From a checkpoint of a small transformer trained on Wikipedia: vocabulary 1024, attention and MLP in parallel.
Each number is 500 + 50 x the weight over the matrix's rms, rounded and kept within 0 to 999. Layers, rows and columns count from 0. Numbers have three digits each.

# layer 5 attention key, 256x256, rms 0.0541, rows 25-79, columns 0-127
508478448514465524462486482472471547512445528518419519539435504512517479524522462487433513452499585553567449531556541481470438528534505495434490457504504514433502462450527442438513485522494517489461484506464547562560532434513525528490501518512521526521530425495500496463457425527450420385507527546468475496520439491460498492524535510576509506468559547476514505465531568402446514541536
474559541534481474503390487629537447487511486562458519504507496475503457507501518506368558488537543526572419486525517511507525468511527505419488460501522525493515430487508498471519506501450490465454480531444485475460548500463501454519524505532487604473507450532500527484457402491532421510530474517498458523523476577483460492474482526522482510378495461523606517466472490498445508442509
520606422491569491454540612416394566385552539499419523495473497522478400520495491462536443503443495488539528506489570563438422484494546431575509584487580463512416455436505564403417533533492415527478372440475580522579547492545522612512498516471540511500585492543612513470520491461519443587426526562471555436533611509481559541603461541475508476534526490490442524543436475472496544585571
519509515494479475492483493514510467402506525563435516515574433453462429542551564510452494497519562510541439494490509532490558469480480486449545432465574576472565531432528473545492529580506475497480428496448540576539477496509486489509562565517534573511536436510453458475516430456550455422579444576510487485516500527472546484506473513531505499449541461449467477500525509493425484398548
440459616451463553541567591538563439590490519446490577499441588507587525586467458550500467463518504464380592484468491502535469575538465501519510428459385527544484506573481475538526530456501577538520606468561496533430462472486525436511471492488436415454441465412541566469583595575517548522532471516530500550539487422540543581534451492493466464527440480535464391523460549533540456472487
524607459478510491529566544539424512492459454475491498597422483541503403502430513530396463496450631518450670442442539594415371534569523500561499481451436431473486469482541490402515444514472519531505498525492557502569518452524526566468490479498430588453546437471531501548460558504486520437482525551551601473466517398480512588594512494507502412537427608480545565520531546431467446545504
494470535451472595585532523549523514594598449411588423431523480581569505526453458583471468451444481519356394523511454536429532525514572446535439629586560521480528481481480477495510467558454545588532560424539484504448521513507492532507453408441396464456436460532446440531463522544433605475519557610485475515516529484517481490566518524442443472447537559423564511513508429468521508593466
437518491510489466550495483555479425565598395573503487534559460565524484426455585547374512519462477485522506440549534489328472486475595529604447602510503452414448448615480560507487391469480455563490502561544474489411523512535544471523499591513425471543514480513438556558458535543469408636461381533550517484473519442484441494427503500500475486434545478532458447523510458483503494493510
521494476479482545551544514490490506523466577506454489448472489491582509580443462455566465532496495558526560469512488489507421504574471435533566465510538491490387456533540529469451548481529568517508564533518520539571441489454452526502542537520540490455551494469535511488450485505542447526455411474554558525558578463642471592539475524531570485482329529622446457549488572511483425516522
502509551477567515547486555555537467502495460447500515453545512465480507495460529540568522547547387447478539453505520498546546465454559447535478469456514457571489526541477542545512535513472503518515581481534473434421440471489420503463519466522456494459529552501502527554651508535541533578435470450571506512471571478571507546496482491458468463515457514482500478478460491595512478496476
482552486477460471525478502493504546523467534550544580531424527562508506528543467482390523482502528457491469520506451478519470487504427526393520465505459535477538418442561480482468535437515459496529494492508505573495502435489531467533479501529478516551497471528482535511482483519473464437567542576486473483578387480449497481571522522540596467461546483516530505516482555466449465541487
574486515455560515453466494464514460503528489384464496531605460418414521503492618505539462534568454465568473444543473525483559422427517496456488563542539517477512551569565455538478509489542437542520496526508423460544460585498465440535567591506493519440473546539442516493559480548578537578480477490488465504455592510509486477410457466465488487486496438513454449529444487580511541477529
541563474458500498486394511591554467452485503537460516573525441486461439518471551473455516551517535452620519472566509527420540431490537432486528531488620498417477480498529491471510529544543459492555473460429538494506478506484480463558511541459505580500476498525502538496488386534525478533527400504441514591546547555501433491400506545479594537485505448487484408450407485515457478452490
568474598463568477463520537477556466504548490452458467466544520467553517484565518490591459497487396527480526475475473475478536422474599478544588487508550509486515523491480461531504475523486502519475560431538462445509495511566468517495487447532518478445479478446511440510558519585533544565489492405500507485420546441568535455460512494434518419531479564396467436493500494484526549528490
571549443486541512524616521431497528561545475466495462488528493503499545487444479439500466542548484515530562408517578550338417421549550434568453563386567472494521480559529571480489463491514410519529476519535518452561533412404557595529517561466483556524556439558518536554535558632584467543461471555426581398423560314489588577569482587456562360514466572476458477587493471449541520449596
444505526492522507512532611463560502518550475426563506479528530506519500514468452531605517516487481476468511534444472475549500479476517505571482516472462504567426428524458561530522512441504535583486564468545455425442510499507518529449480493500463465485511537469488466545631523554532544588454506497531537470469514475573542491498499498439489476557463518490473476540497499559604495516485
495467531475569542484440485602425458473487460395454461600569464436501488585466571464548518565489546406532597555476537469429551512484563452521553452511534497532363611463444555522540510520524466496477564448521617537555545518492392533446459463530527515474512523517549438484471411435480506495547391481594496455464506631562538560320579512502638514496458439451501411403492524567455464423413
490480500551439476437446539534476421575552493490486467470516502517433580480520481548539491527556398444455489515452521493535591585524501548492555549482431460509435528501485540541469409530447504529488583546514476564443578571564469468443465509534496495447415518502430503494453501477400497561538470476520405582473534547535535458468559420489454570460575509565499575467535489511525508448479
492504499553422491492456446468441526530486489554493447473579420549499521510508468490407512492437565527527474490539494595462514457480551509447467598547502554472462550458564456549514507525492463459496457503486468533530550486496524418509562496468530546514482527484402473503417465484401518464524472514457517515508487579468472414488523536490544510428586473470480514443543493452522485473485
521448462481478484528490469557471531489560540562456459524509482450531396467476460468416512606493575576556508495516543545476475463499465435542497515498545498484519484513572432478578513531491447489525458462492532513528425535449435508491529482524495541472506557549508497523481405492515434482506477553510491444572501458490437523448517454492464503462427501502560517426505486431512439453567
479513432565495515502399473530478492505428467550476530520525412494518394537421495463430507533425611519592418512559519549423514481504512505496475466551521553448474450432498441453484548518547466488510397533479523517563451463485465457517541463516513569593490451517520527489443440509420432412514481536472464532575387494413500527524568518532481474406514493577530509475472508504479523483540
529509454475527516485624573445532508493437536442509489471391597523505535516523457482473474464484449496456559460465511558539417484553494482435504530442489509532511482540483455522480508413493500572475450496547519483509560470488542495513484508444579465491466525480544599509525525516561540525467569471428497447509496437515536524605478453487557506608486526478511499546404530530534501514526
515511480469462487491385466501484423509453540570462482555544474490505532439609545534426505512536454532495364443411463606528522519503467511374476526547463514418598493494590467540530501461489525563485514562533465458516506559468515429520588501493520480517492554479409517521454414428496445430533531488444471600508381511480454450442475418525474445485563423597504448543476522462521493441562
518484493476558528510533521492520506505469540425543479450526555519521567440501520537563502525525391532452519517457464486545483466508493520561506580445463515538576509615496587528571468473474535498501612485538469497460492520469493535508503425500517476465469544497470458550542522520538533593462540444540471507397533500583493494451515431456473473567459528467507434498540485542619475467485
524474442489399535503481563522519556498479517412475459518467459472502505499454428543380551507514501532458482507365568581469504510406548619480531537460420524466542448477548484513542459449486491508479543462539425525486507575543489449510501494463512468469456538455493540486518475512391563467517566460511476621499447453526511522455562496488464423536491561507552487503463516443548509533570
501551346489465470572504563470411538523541488460529492449389483478598491517428433441484548427463529533474506568430497519499416502549435489503384538492513433441440433437453548489498504488491545639534495411535474490561507486486473497410495433449499464447531490485579524518509572529511510517518550499448495494562497404426575507557556496508508453596479527495538487572503550403571480519497
509502487533548545460523511477519516467522555462498513487465495469434526475482540506583480537533457468478530483485466505517509465530523482555490510505486473554529567537449548539549506478507525581482507453511514453506508466500491509491436461513507456450491526494523501516610530473531566541421509387540544487427557491565501524531470488484528444602465527513536466549456477557528509481468
561523435503526491449544504374519480513514478448518468500431547496505561475568463479575511485479479487449577477456466458457448515527481476514484522468485370544576554508492486423461435471491479511534509483471539431502530534414547476464467469544504447531482490505499513545534509484507580547495602440500531394455484472542520560564518501484524499593465531471518508566530580492550525561488
461478469537467508422476437522490541480476493548493468520544494509465468525523484503453526549438603554555450564501540531462491538556430547470555461540523531477461501405541462435459488519526501467497494578462489493559541522463499434509517482483494560587514531494507522493440447496424447348526506540470492545569388492453475515514546518554478524495570498541491537460526520426464473482533
586441492462556507480561454334517545434524482410513509466474429536465553501575574547641500456593414505521574449560477529541515466476512534486510523514530465507519557596450535537421455523526482509498489547489445504496582520565517563509479530509471442449467525493448474523473509409529608469484594415473560476396578543511465435611481577496503470529482504435473495507487526493507559539497
439526497463538657498510504524557516489525486417471509492627424420475515525407470468489513585490444462553490426537552470575464531489529361484577515506505517566450520514445540504415536449533429587513497516554409445428504500464480496493538525502429519513572548521438515470598490535520479550448470461523496488591628499547481622377533453451452540444472509568465459488458528511569533523555
398463515518534472582438535529593455529578558472450539448569483559503551425443480538491532596445414500469576438569548514465509502491472507549477559514522520521510453565462531514478506459519400481499499578568461457451470540492523553591500526492479492584520506449532581471476502540461403565482370535551528577539509483575518617454478556528470583405519407631495494542456510582517487490500
495449529475548494486570537478502466484494507449488456515561498509506528519484485518527494552474469489521551514483464474528525514429541457535519533459485476587423535550431515572486450517504495507424655477501451439471519544570501483488515476495488456406504554487494439466592574520530533545502467426490507514396615477544551518507488530488527487477447542487418473453491479565547499502510
426597522492495459538388537673478462496444496469465560592491513539438368461400531496509530539495552424549614490497555512428546542482517444491506383478476576494428505464508509543467557532484513501517476441552468489469458508473433473449422489503430456488524467445565532459474465553483455496513458524558491519528473488498484563538489498497533493510446517542546445401447503586420484472448
590431445461462523439557510418588592542552554453582479388511520526572542462432464563523480405450438543462539503497493534573439508496429484529537569502492476580535469517464572478437492490558530447579559507473631529470474543509521512545535448439485432353496541547546504501545557419488515472423505520529506526514518510540486540603551507513417461541419428478497553571578546492562494589576
451459518463495500499459455572499504489450527584631487498557449517491405535553550511535533483544550516514448584515480498565520474469472489470510551556514576488425471349459497565571521439501477491475421506438422540504432508465481386490535557472432519541526512511462483425442490449469518317578544519540492492549389523528442425441446492550488522477534480552487461573503511550434457417538
515480473455516528504472513435521455528480508472457484481564518416522625570577550557567470528476418477573497469513477488459506451457489523492560512552520507472621563536497440503517410530436496565439544546536468509470536506563501568566504461481508481436477499513342426456517488525541543656556467497471429518434548574556477478454464459425441527460460466405471496490476511478543473489484
558527468474532481467522488444538479449588473496463418433522438540489522476540534466427444593490473581573563520540579567445512442474527474539550632510646470483428529503505470471510459595524389545502465444492529478556514519464464506516564482477560496426540530496541499417466502473438466512471466471463538385432667521525545448404575558489508475498462475410450509442506496381469507486665
490492467527464492514452468488462497476448562512450503521406427490520473560501466442464546503490613510559462524536599533497549574536522427467460450460531495430535511434510490417485549541515501535531433474456511518549496472482538447483529489459540586505560449490522468496494417459467515422549544539462487427579459449419480449562581509491557472447533566501560528552446591452431490494460
499465515482552523524541543510520517505510495447498443426567516498455544499472562518634522534505420491488532530449465498511494477526542496541529563439490490587472447570455533543501500542485483530478583491566500470435484500521482520439449519456488468456521557474472472522609490491559582602457496443497522504437588502524510523467507490459470436538430493500502493531531507533586471450487
468575374468552576485453502523489480534582484425447456445547513492485455506447461459473555572433511535526523493531569519461491421549570495546485590557495550524433522541517521559601409572555377498518456473543554454527431445505428453414504472489533510462526520496520427424414424502487516542549386494501536400434616493500491501446530575569555417545437491556495404415523500522448447490494
497559497539520518528455503582448459459499458522543467448506463448493435555463530422444494498520529555610443474559541601451530504523507466539491523527616571445540444385556530484509521580508442524502430523481491519565514455461522436538468444457517541515541448504503472542466457501440449409558480609478437454582505473481539452565523551531479475407566454529544516532453478475437527485532
522478505499536509526533501484510513527527514457582502444511540516522595442513476528594502484524436443421573530463438495606486513455484549515543496464503465558492535598450551524498493443477522492532569454507502463471494535471507544493460536551510405431491535485473473492602558528567533592435557484531542516466511517610479450494481463439485418604429552461490509543488488536579499505431
470454475504476504470464432504527526554479546523433522611450512499464521503533503421381515487483555545532445507527535478483491520520461520452495481562498484493495480444554419481444549505531473437435478548448556535542532482496546517526534549560505515537464476548548512524361509510466415389505479580491462548581496504442520516550547528527547535442505473486488511510515559503421460504504
577502519508510523437573468375505552468554484459448501520480505520517589554463461537606532538437414542492468474467451473542502476490530580538522543475482464546523510565498543502483511532495535560446539445526469517482542526478463498488463433583504500419547527474512449539516523515519475614500513468453504470440546474568595502533499446480510559573476587469490545452540511444508494532492
482521577465520513560466568577512513503460440435478458524539530524526510495410483532502482558541421464393597472440580529445539480557484480568472499439493495504423522563474551535610533401526469506493578505542523487471520524471410484508523516538437484511547473479485486553601526576464484550484442482579532491483613384592571553376535544484488372474482523652483394601497515503486526466460
454535451516454499483453470502481504513484461546471510535470457516501508541530446476433496497473587520526510493489565520418492499487515439475495489462481476432509477437560424471482467518521481463503444499486560504538530508554552479558512529512519537516494456526493530456353514446460435405552481572474493488579434475439565483490508543509534476476569499510501553529528512461429511476526
466526488515427514509444463572532514538393479582544458545463519539513477524519503510448484451499568482490451553476505500483485508506513494483447423515534527453512490441579491463533511420476550522483490493463513435499502448497520502499491481533497513627505459407511541473438505539450456434579589525488509481561430439459489460471513488526481466473570520476532519519495547462468491477432
417460492536478443553427482662531519588456515529564596506531497542547478480469491465501478465552475519451477544550470430557473546539475493482465421488436537488467391500496509495515557469495522464523594529469476501440413410501569475450576535496422516587499502529434515464448491557499416444513422470606487561579423500570461520450462491520454448527572487627551482438574518491504469413474
493452510493552522536440516526560498506564494439547520417607532489485495514416498555548478568547402471516506501483477485533496499491530511550552565481479524555477448545482563577495490468491489553501527510535487471453509555507437521495542482451499480413492520510468500530567476533510538599499457438541453477509616552544522454453508440445417511502487446495486517498520504604525548483437
377526565501495487550486522523468473551429497523513580470483503455546549491484523544559491454487503527417458443487446394558498483527441524524443367558479529468521505535494488509607550485442571438571559515549432497480476453497477488505471532467456473586522573489462516500614501608514544628486482526444491497540449497506520585417406506442444440518557451530425492498495522459532516434461
473425548510416556466527474543486523493435477506584563521469556538499466506479458511471494435475512467423467562359460413552574558506501554486547438503424506504448438500505560545532543420508576423518537519497513559437456485463596425504498491492401520533485498469479474537537481578463459470543537468618499503503378465591571431498503407504466509474571525542502625421489525486537481523444
488502540480476524470498477404498518538476516540537520504451520575439553527526398472463484397510457545436500502410436444529422566505454501410494592467428518533591429501406445469530522484469537548448559480554523520478573455519495522487551576553528615475540507586564422511350478488495560487522607483529443513470503503442511529473535422388511525543555549430516528473502508456498505509529
517505517488564506404474437495513470460537475443429489530603467506382533532579524513477590560504466474530455499484505412564567470436534481464544453500551511540557545531421478488457506612507527472529496464493430487490555556580397493512478487547550470465490527550487442482475417475496580632526484491474481565471622552468549528417572447487577509453480525459504475400438485584435540510504
465513469494519523501520415518443489542535509536455569588522397458442462536485548533495518479514544484564456510487500428473481462463516478486414498487473451526465423403479490474513502563436468539484507454520392635509501514560492538480553548513492558506588499520510494432470430398542491517519407523539449516539532604527476457462563487509549552485530523464559461422470542569406455445502
# layer 5 attention query, 256x256, rms 0.0558, rows 26-79, columns 0-127
485459556613551459402435522491552469470482455521496532458506484613454625583476499532433472513510450497499428474531479524547500464447597454438455557514529487506535507574455525591527479486542507616556541500491459511471558398523588448504499515455464553422435550492501571531477535480471528475508390514524528439477454449563508470520476494534453487534518516452470386550492528542487467475501
405532563419488537526501497521519374461524528495546537522551515418481421465543486519488498495563478482509544517476478516466580527558544493424541485496577431510435558559522521370540587514476513579500516539508483544553496466433384523401393446445608602554545523454560548455530511512487512573501581540489536406482640490347619570419460508477511467500473392521617504434497610537454559539406
561509536557489449434412498515529444429461464502525499494463451534462584564506523509493486569537572468518449524563539485573531555502537337557524527467455453409471578475447460560469463440557500531557438468486471486514504394411515556452552572488513560509548474507524534507512591481423541528488447482482525560521497407452561528524505481565525412502557530456472444456518547510446494483536
483436512460546518439549508496518534541496449586423457578459591417534523515454486471475517477526470499487483575411538441482463497441486504529586521534605618528485431460481491547579495448501535483497456524582549445487533610530502488517434584496491366508393387469529473502444550501414431502574485539472502423528519480601528517472486471465449542429481501421554585543583502537471437551553
436509480597491503577476493561508439475540505519596516543493519502491472470534580474467484467538453421493437552474493475493418489577482454497520530554500575479480505562562541405533560530528527548491463574452543469467418393480408446467433566479567592503556442445456480409531586451426526506493419456522539464436644544578616644444476534546470516467486410538526617383573537588448577567408
345515435519453497649509379587547522473523498586476518530466386535466491489493546525495601446522446523414534524409491601479472468537562572477563514546488526484361453525468566449564445536472385434462490564528462413514416440611474512491491564378610506434570414493488461485524469499519465538554415468451573466488513519590467502532450552524540575465444516541528483450472433498531472472543
409486402618514507414565574464539522512626460463471608493541404555471470535511536531498470480439412506463489547574579520515533380490602506504496449520550516514429490519506557442523536547497474542468456479518549589480512523515551451509489534442454532519456528515464560502548582453528576539493528478531479465472556518515502522575584523418410525511479399513466634527498489407580379612440
483479503452486602417464453477403464541532466562427479636473500519482514492483496513514482609466468458631571413511480473410458489442558519492523465525577493494585457443456462464479501484494663515519528587446488514456612579466383510539543526470477517515407635550523455590551503530396464570504558502480437445416523470504543556436599492558426431428534497484491507527577540471490489513464
563478526560511503488497540422506462572494489507456474447478451454448585572480479507521373543449471531573439454447582462481536537453467425461409502497502431528550490536491515485541540434469547546527476469540500534525536489525485531524565490412493538480444545592515460528533554563540498528499479530506432539372526433516531529441525454504487507482428506500490392460573557444531468512486
472426513505526441510480466511513509419437560555453536463496615515544472468490538496459549423543494516455458469455367530552532544502464429487551420514505517425519523505522541510433425465486500528547525506509479456495484458487497468476463522563458430537444431451532553423530459454439453453543466480527523457508453538560479487542369484570523565490568452441567578515572587512430466499463
533555481488446526454503481462579473467557448416451485461466443452490573599491406499459470567473510533551537437481607465544485484550486443540445482445489490508529459449563461528544545486495522525532516432509489513461589470484538634541618452469484453418484488620440511545455559513540551473482518529537485585511428475424572413464549516497519506425493515505471403524542523455577524447529
531462547575498427446497583514567472471489451469504475456480501457448566586471424522480426532517533557527443453517562505497533502474549388556443511483562481458439484450537435534509535496506591571539462503507507499470540471387461549514500498456511483457497516570619543524478655431404509498487461493561489539530487465423540469496583464604467470536515451510425423535490518464471466431494
507545481512489509467456552524439511490485437460596515514481427448471524465511410510509448543497530491546449480448548449428487493534448540514470514433480537502396486498497477504592486508450532466493452501548581529492531442518523561508507504508594537398578456453408514518465514558528531585433549550503522528458527527449577501404410508423460419495503540514492445430514438445529578456536
464548471585459496508504533527459481463575484436566608546560437458504423459555521530466489444455476526440510478483531523387506449541446467531459434569579465507460450436519489340495555506514581603490488559444586533551424417529489543406539568396549577554502484571473528488568585544427498514428569520442475392478573489476536535508472499511513538474511425626544587423513603457490517567427
460510468505512567490518496498502534547517426580464459513527453454514492516490530533545452476428470502483499463451513489392509481483444482435520479506552544539485588478495505482536542507475503529461500540536490540485548527607506504512539559429531500497445526563450482544458509530557507565504574531480463480478528470467497522463475482464502513446371496512506539502496441433456501535488
573563563542483459477496583495542456489486513436478407521501472562457551604445448481502459614504534456605492485509512393520576444512453520572404597465491504465390464551483462539510556454521572416594457528446575432473552567545525579537546531449430488447564527525493464487476495561403497544404438448587476611504499414508510588458563503514484520485493495513455505426493469469516514477527
507561594428471515508578534465503461537501458531517532460443417544541587515428523476529562477453486541517474488551511563525494455471487588474551473469538517569539493467513475572506441458444461450472489492542460510516540529555517575542443491583457397449490510542522611532388429572604574492500477517531581523411522551574448523519431496333442532498410499412501519513468411512532491558563
471461398531443419497503493580543633452531523550545517493407452548519489564525477488559487497551471517497564489535481540530522436512555518534484462464606495456406480503493443445448463442548534490437496555473489523453525418535562481483503501462476546514584497539479483504489527555449486460483478443489562519574457450450446408570525538520475404552547518544438493498429452440465531428559
401521478633441476546452543514520486442413490494509516542481462572511450520524409508566494494501462453516496534514545444496522472466625549536533491588497535473456485562412494446535511482602534496526497565499548509496491461514481437494524530457426550481564564444528465473507535434408540450562526504531497460587507519527618450454477547610538389456662567588457472528543466517415592505433
508433494534515445477473524533537483450541550426421449441503529525506419504516592499450492489527504484538524492535508548581508524587519432470507485540492516511562497547490491506480484560533580530595518462512471496493530443459450437438462477466531529459533545507531547488560505471386574429509418441511512472507502416439512493543604560602570516554546459506548456445569508553409454504438
486481473414449528513515517486482562492503512463516534485520651407551434478570457518555464402488506501528540515443471483462507552511493580455423478612528573535475459462544463449490442477425551585480551502499453490573477491452412516490486466545490533560457414465573545501522430493446425507525644597513486463497538533538462525495407491461539519456538506484572497573543601523434548510488
525456416527456461497495437493478517500559459495487460450425548483601469542499485497562546403523540461462390490617455493522483447428586613538500419490480501545552532431536498536422433436472487479448477473486460581484581487452548486456532533524427523500481480526511554485554558420447546512556535502621517508588480552519456380504455583473460507471576517402443430492540486494524524533509
508575449486468552476572516472500535577511408513566487517476429504538516530442502550549480498446467474506499479502544491452476470430474606484461505529547520520486477505494471491507509554418519407420426506490517574504483469569563488516458488539498481548516493527465514462459518575644507573561599618472444545515493535585409485410435502484559478468524525560477522561459484498577552524484
429492513428430541543490485602557442550467476523581453475409527384565445447486577501509505402460509471525501547555531508500495471562470523455563479507430581562438566534614503545525508562499502378449498551535501510485476485534473489450502528556480454437479483470491582482399386504452524463634497492555577548567476530542491386451435541451527600454532515558401494527464482570467537460529
388541447549514493498508497622401533485537548592458483542529504458552388451462500538468526380566462416479503468492510528517522504554522529457505473568510549555447551526537555412471515598441542494476539491472508485513467486526423435485538512401586465542496473414517499501526423500390527481569450534523479425581529553508447543454476559503446515492430497563555566463523505494402557536439
582528510428478531498513589496447472609504470443554432492525498492495508536499495517474454530471543533519528446522539452472506547537458514515380529509516442474540479535532532533492494527464506481472497530511442506539542497492462617501532475499548537571504568520486451455547442528538515558512595489421467521459529543453480525441486476404489523528454508490466438511484440502601503484549
469502484545532515538494513483475525580506483420561530533528499438507505446504547519563541424479468527407495519491477475485508482498409557468478453532465528499446490571573525451463483523485528514495512508525502552485461487493472522542482467523481480534536538465445447513541424523566470527435604494475537503466503570521408530492400482415458500472426513579488555486542491507528521529411
466470499463550472563507475542523463482465558487447458470422512546537471434517660491486530468519490499498527474498469534603513496537491426521593457490463553508535541512502486521454540534554528487504543409522454477494522488498420486525483451561497503522532503489482537508543491441490571444494493387499576494525477473503502453540555549516542561527570495505504470475582492530470528435481
555525467404483580571522494514506518518436492425578508439504546456440541423565592542500495574486536586444596437495447460467497523545426532478452522426410488569504540456583482524523518520450432510488507436530464535490460494477505570500538491560547501505542468596502477565507449564688530504430576458491510604510450549505523550502505479394505527492418526532529489553456488431609492435540
479491520463429545454510520425510393507519478461459475463451432532495523575461486565440442595435402489594559511431532461413530480484497503526545540443535463524530449477526530504507568486494560507560539454486575512485574559505489505536526458492560462465443567600494550517521421516457648544456591624535452471487465492530575420465585518527508468454469482520444505503489546561467494607493
416458462544496513446537622433546484536545499505391565469559483513495598533467523526491520502422427568567535504498556459440549541437548472546497448505540457557550406448426558517546535482466507517499420610532495521481551538516528520578336529527449535470424574594528600465562570477484461584483710441566437470476520481443502497534561487443531549470481418514417567628465538511452392574445
481555520530465573521483551452431476564508445512548548567504455496462552538488540489498425554411524495503535495503546445414501403486418566477486547443557564544410521465408478516557549450540517474473430492531576520479525549526536533467514482511458479507609547592443490556461406549592499499424580533522507527476528489507499530468490504462533477449419449467423510515460395460547502488510
522351576538545473488476531496531466439486518467450451516472549455507535557431522423477424518551489480494444484509519460603569481510486408527487527491500527520514442519524508518515515425502573498538450508485528446476513545519462492555522569467438457493462504440602478494539578474413468494542403470539483488514549473534555548493584483508426610514496483442491529482582532532474503456527
421568409464540557576509447539523442573455452512533492512510446486488550463475513552477627551431493545568528572548465508364425525449475546441563467511467473525540570506460563486503418626486496525470509509521470488463442513503470484507361518645511512517497435509570542492450517536584487477485534610504550492536376577528591548519525490526602463400504453523488542547492565502485555506447
498494420517445457491506439489529493427466548538434397492495559510529540508539585512442474486558540479520526442429436557624520542485482404459529486440447545511576504502540477560442574468468461499513533453536400428500487499413485471518578565534489518543501421502585506504562461486493476492543496475533490540587514443524513453518569486626512443483457517391503460559603487480471497440550
477514515470490534544496458466527508494487470452511580559476368567457510555488416498606502574517490493566458512433507411467520534460488565529497492462414508583486513505514520517453459445536419442443449480466499469481538528550528606540462505464377430410532492541471567514503469466553511533435514534510529505494495519577502450495415509458461475511538572425475487440465439470590548542535
452605414564470466546500594523493485577530528446553547533511416508486422424553451497515462646471509558559581541487580465376583425572495501519514485514534530475395523457479406511511576543557483523455451524496545542509509403513429572490521484517447656512563570563458492566460515593562546533460617527550550543502490494460602460459488545499515421513514486621466468490421405461516580461417
514427543524514475533475497522532458462490578488508439528468555489463471496528519518496503499550510479470521463462496492578462532547512442458527509540531482508496546559520470510453478550496533592557526475475429444485474408466449509456550478513546488451557509417569491502524495472411488400519454482479565506479557466478537516495455505569438430591524518533549468458511488549392548488503
555540477469504487519501506447519499519477428550514488549504410460466574569494473517617422542489477533470519475472555460448524494490462564503440477444475514504468499526458528523527486497455492424429491526541486503503489514550531538561571532456489534461502523529482415530535514549628541543469526561527474540451505475540509571463542482503531485421436515538451418538502482491571497457563
534531441582461405516487575506569513480551454483556510477508445533525417579439457479535454518523524576529578502478461472399515484559498479538421518483556570451379426464446531526516559485541567468537422529478571528461464404525451540607569471493476548499531542566425536500568514589512518473496537439574487563512422392608551558598503515610494418520512427574433483503550378523489472467455
468548451542495445536522489528539402544528579470438499591527394562452523474520588494447519510576510502507474504571480571520459476580521429485577466569515520469461540463482546409498542538460512585509462550499429514510504396493463582463494479474610523490515533539525575471459479522405572513545512472488539497433491412475565547545481552548515467568579437544564507452610499533505537585526
486586502392509545517577463410431577511433478525545501510505522464515546445494453505511507477415481568484499507471486455439451522470490620472448478475457445523539548494502506453525479505470495401441495578487518533498514565534480490574540517607487480550511484512526449504465501534625435533466551554403503525498468611497477505462455444477466564458460499482482526551467471475535512510542
495478621491517512495483475495479461481473506500431520485486591519550442442475478450439575477537544477508508499485469497554481458543496504553581489513477462452512501532566526494479446536500477511494522524514446460520548613433531452452459469570535434499503530472481521492487486454400499538510552411540482434520482495503518464520485499508530572478521493501551516500497611525503505459505
465618530441477573492486514519429534549516419478594584491459376483486446542461492499563527501412447538541515520473494467402448473521487636519473502496499479522430501538444554513480491471489496461494501522458587526479489507559525519541488339462502500533521537513386501554439494534542542481457582496515493532442540524543462509452461487440493512498455546512489531461467414482518497537503
493546438562456505455537513491500483542611447539420497555522469438482548525437550485571484577459476505521512496497538446479412438480476575567519478522590556480512468557505480505594579493436549461549481540515609505474532482503527534480484534469524546500501543575463523498512503564484486534535518550527520392533506431539539523447507468483484518487484406510484606475534547462446483593450
455465491585455501529472530612507501412605508479521539526494462496489411460479515463518542466516572518423513548539511562502529457595476407463549467530510496516426500522572490494411568531574459534500544547465474512508456531438508446438500477520538479486489474504499595504478521475401517468484524471531537462562571442453544515521455531546494524551469456471503553409420526526438511531454
458454488609541394468476444496445566402501521519459496491464501457522471449505556509518577396525525454455428480466443506581497497503532467506582464520487484496431477534520476493504525508482483491531555537482488440523496485460485426484501556490506507519429446399535449457512498459442436441562435455458553438507509471527538482526454518537410581528503521522582550500556520470430500546496
499484458513537472545472502510518592451512470625390423500515548517602575462464568497498519467504508496568476485515444515526500580397581416497466506506510428445615522468494538498415512471490559540489471474514480480527506557459515418564477596513473499500407512573518508521539619448473503481525481569520450420514475466586511483575512430610498545546495519472499521519512536482430440534521
494564563469472498481522548446554542543570430505470464482553389506487622541466443455516452508470418567550517459497530481432496465477495568535447539458503541558505528453448532531572543493517494478499479444453455550527527500580561581537513542476480480452539526543505479563457521518598514513499505594537487571460427413558510478485459519510530462478442515471439426567467429446528474586542
519473506471525409439502441494532564447568471559439476519529476497510564532437430504623453443495420498508521557411515468563565566412533432514470574503502465531573467417470582481477460455561514472493495442530616485522463598539569498533529558404503479494462429486404400484525612541512459497505344483507445414489548504495481503523534511487477545551495524502536453461532530502410487547496
518475558425611497444515400523555555458421499495455469496454542497488534454484498484498514436436432447575431469497488561572483509396485526471662461421486577443510545520542458531496395495519444479514477540517487505458511538550498455503516447598444490526453431443455460475395464470569489450605434584534554455460491527574473453503492498524488585486467601402504509448528554490403502578556
364494550513481569525524497525448519488523469560514538498513558485509393592497501582535581430468473438548424488502457459423499531515517560477460576564532439409466574548540395434417548438518396492442477481449443518524461600465530343388480452534459512466563449460467515573538520469529426502504536554573516492543509555626358475437349487519487463499512528476459446475361575497470470499520
523457630491439485462474522460533473501520397451556520471494470520451590631433413530504457565498541593528550501478606478465531470589426458511378551462434472480469516536475485598472540423522491412548499457431511517490513441545521566573567391517496520410546549533450517522471507508578541442513452404538466611475483516470471521524494453455486483512430499494485366467462421483533508447534
434518470562499558510445582538601345476444489592455456487513473509542435612531545475419474554537500451574550405509548510584545514635518431439480523427433403499473493535486488518446530494500510533508506505506452466475466471506500511541604478445461444442447481463518554487542483444447571523501489482553524593538548496471437464413588464529467458510497558503529462404487509501463422430507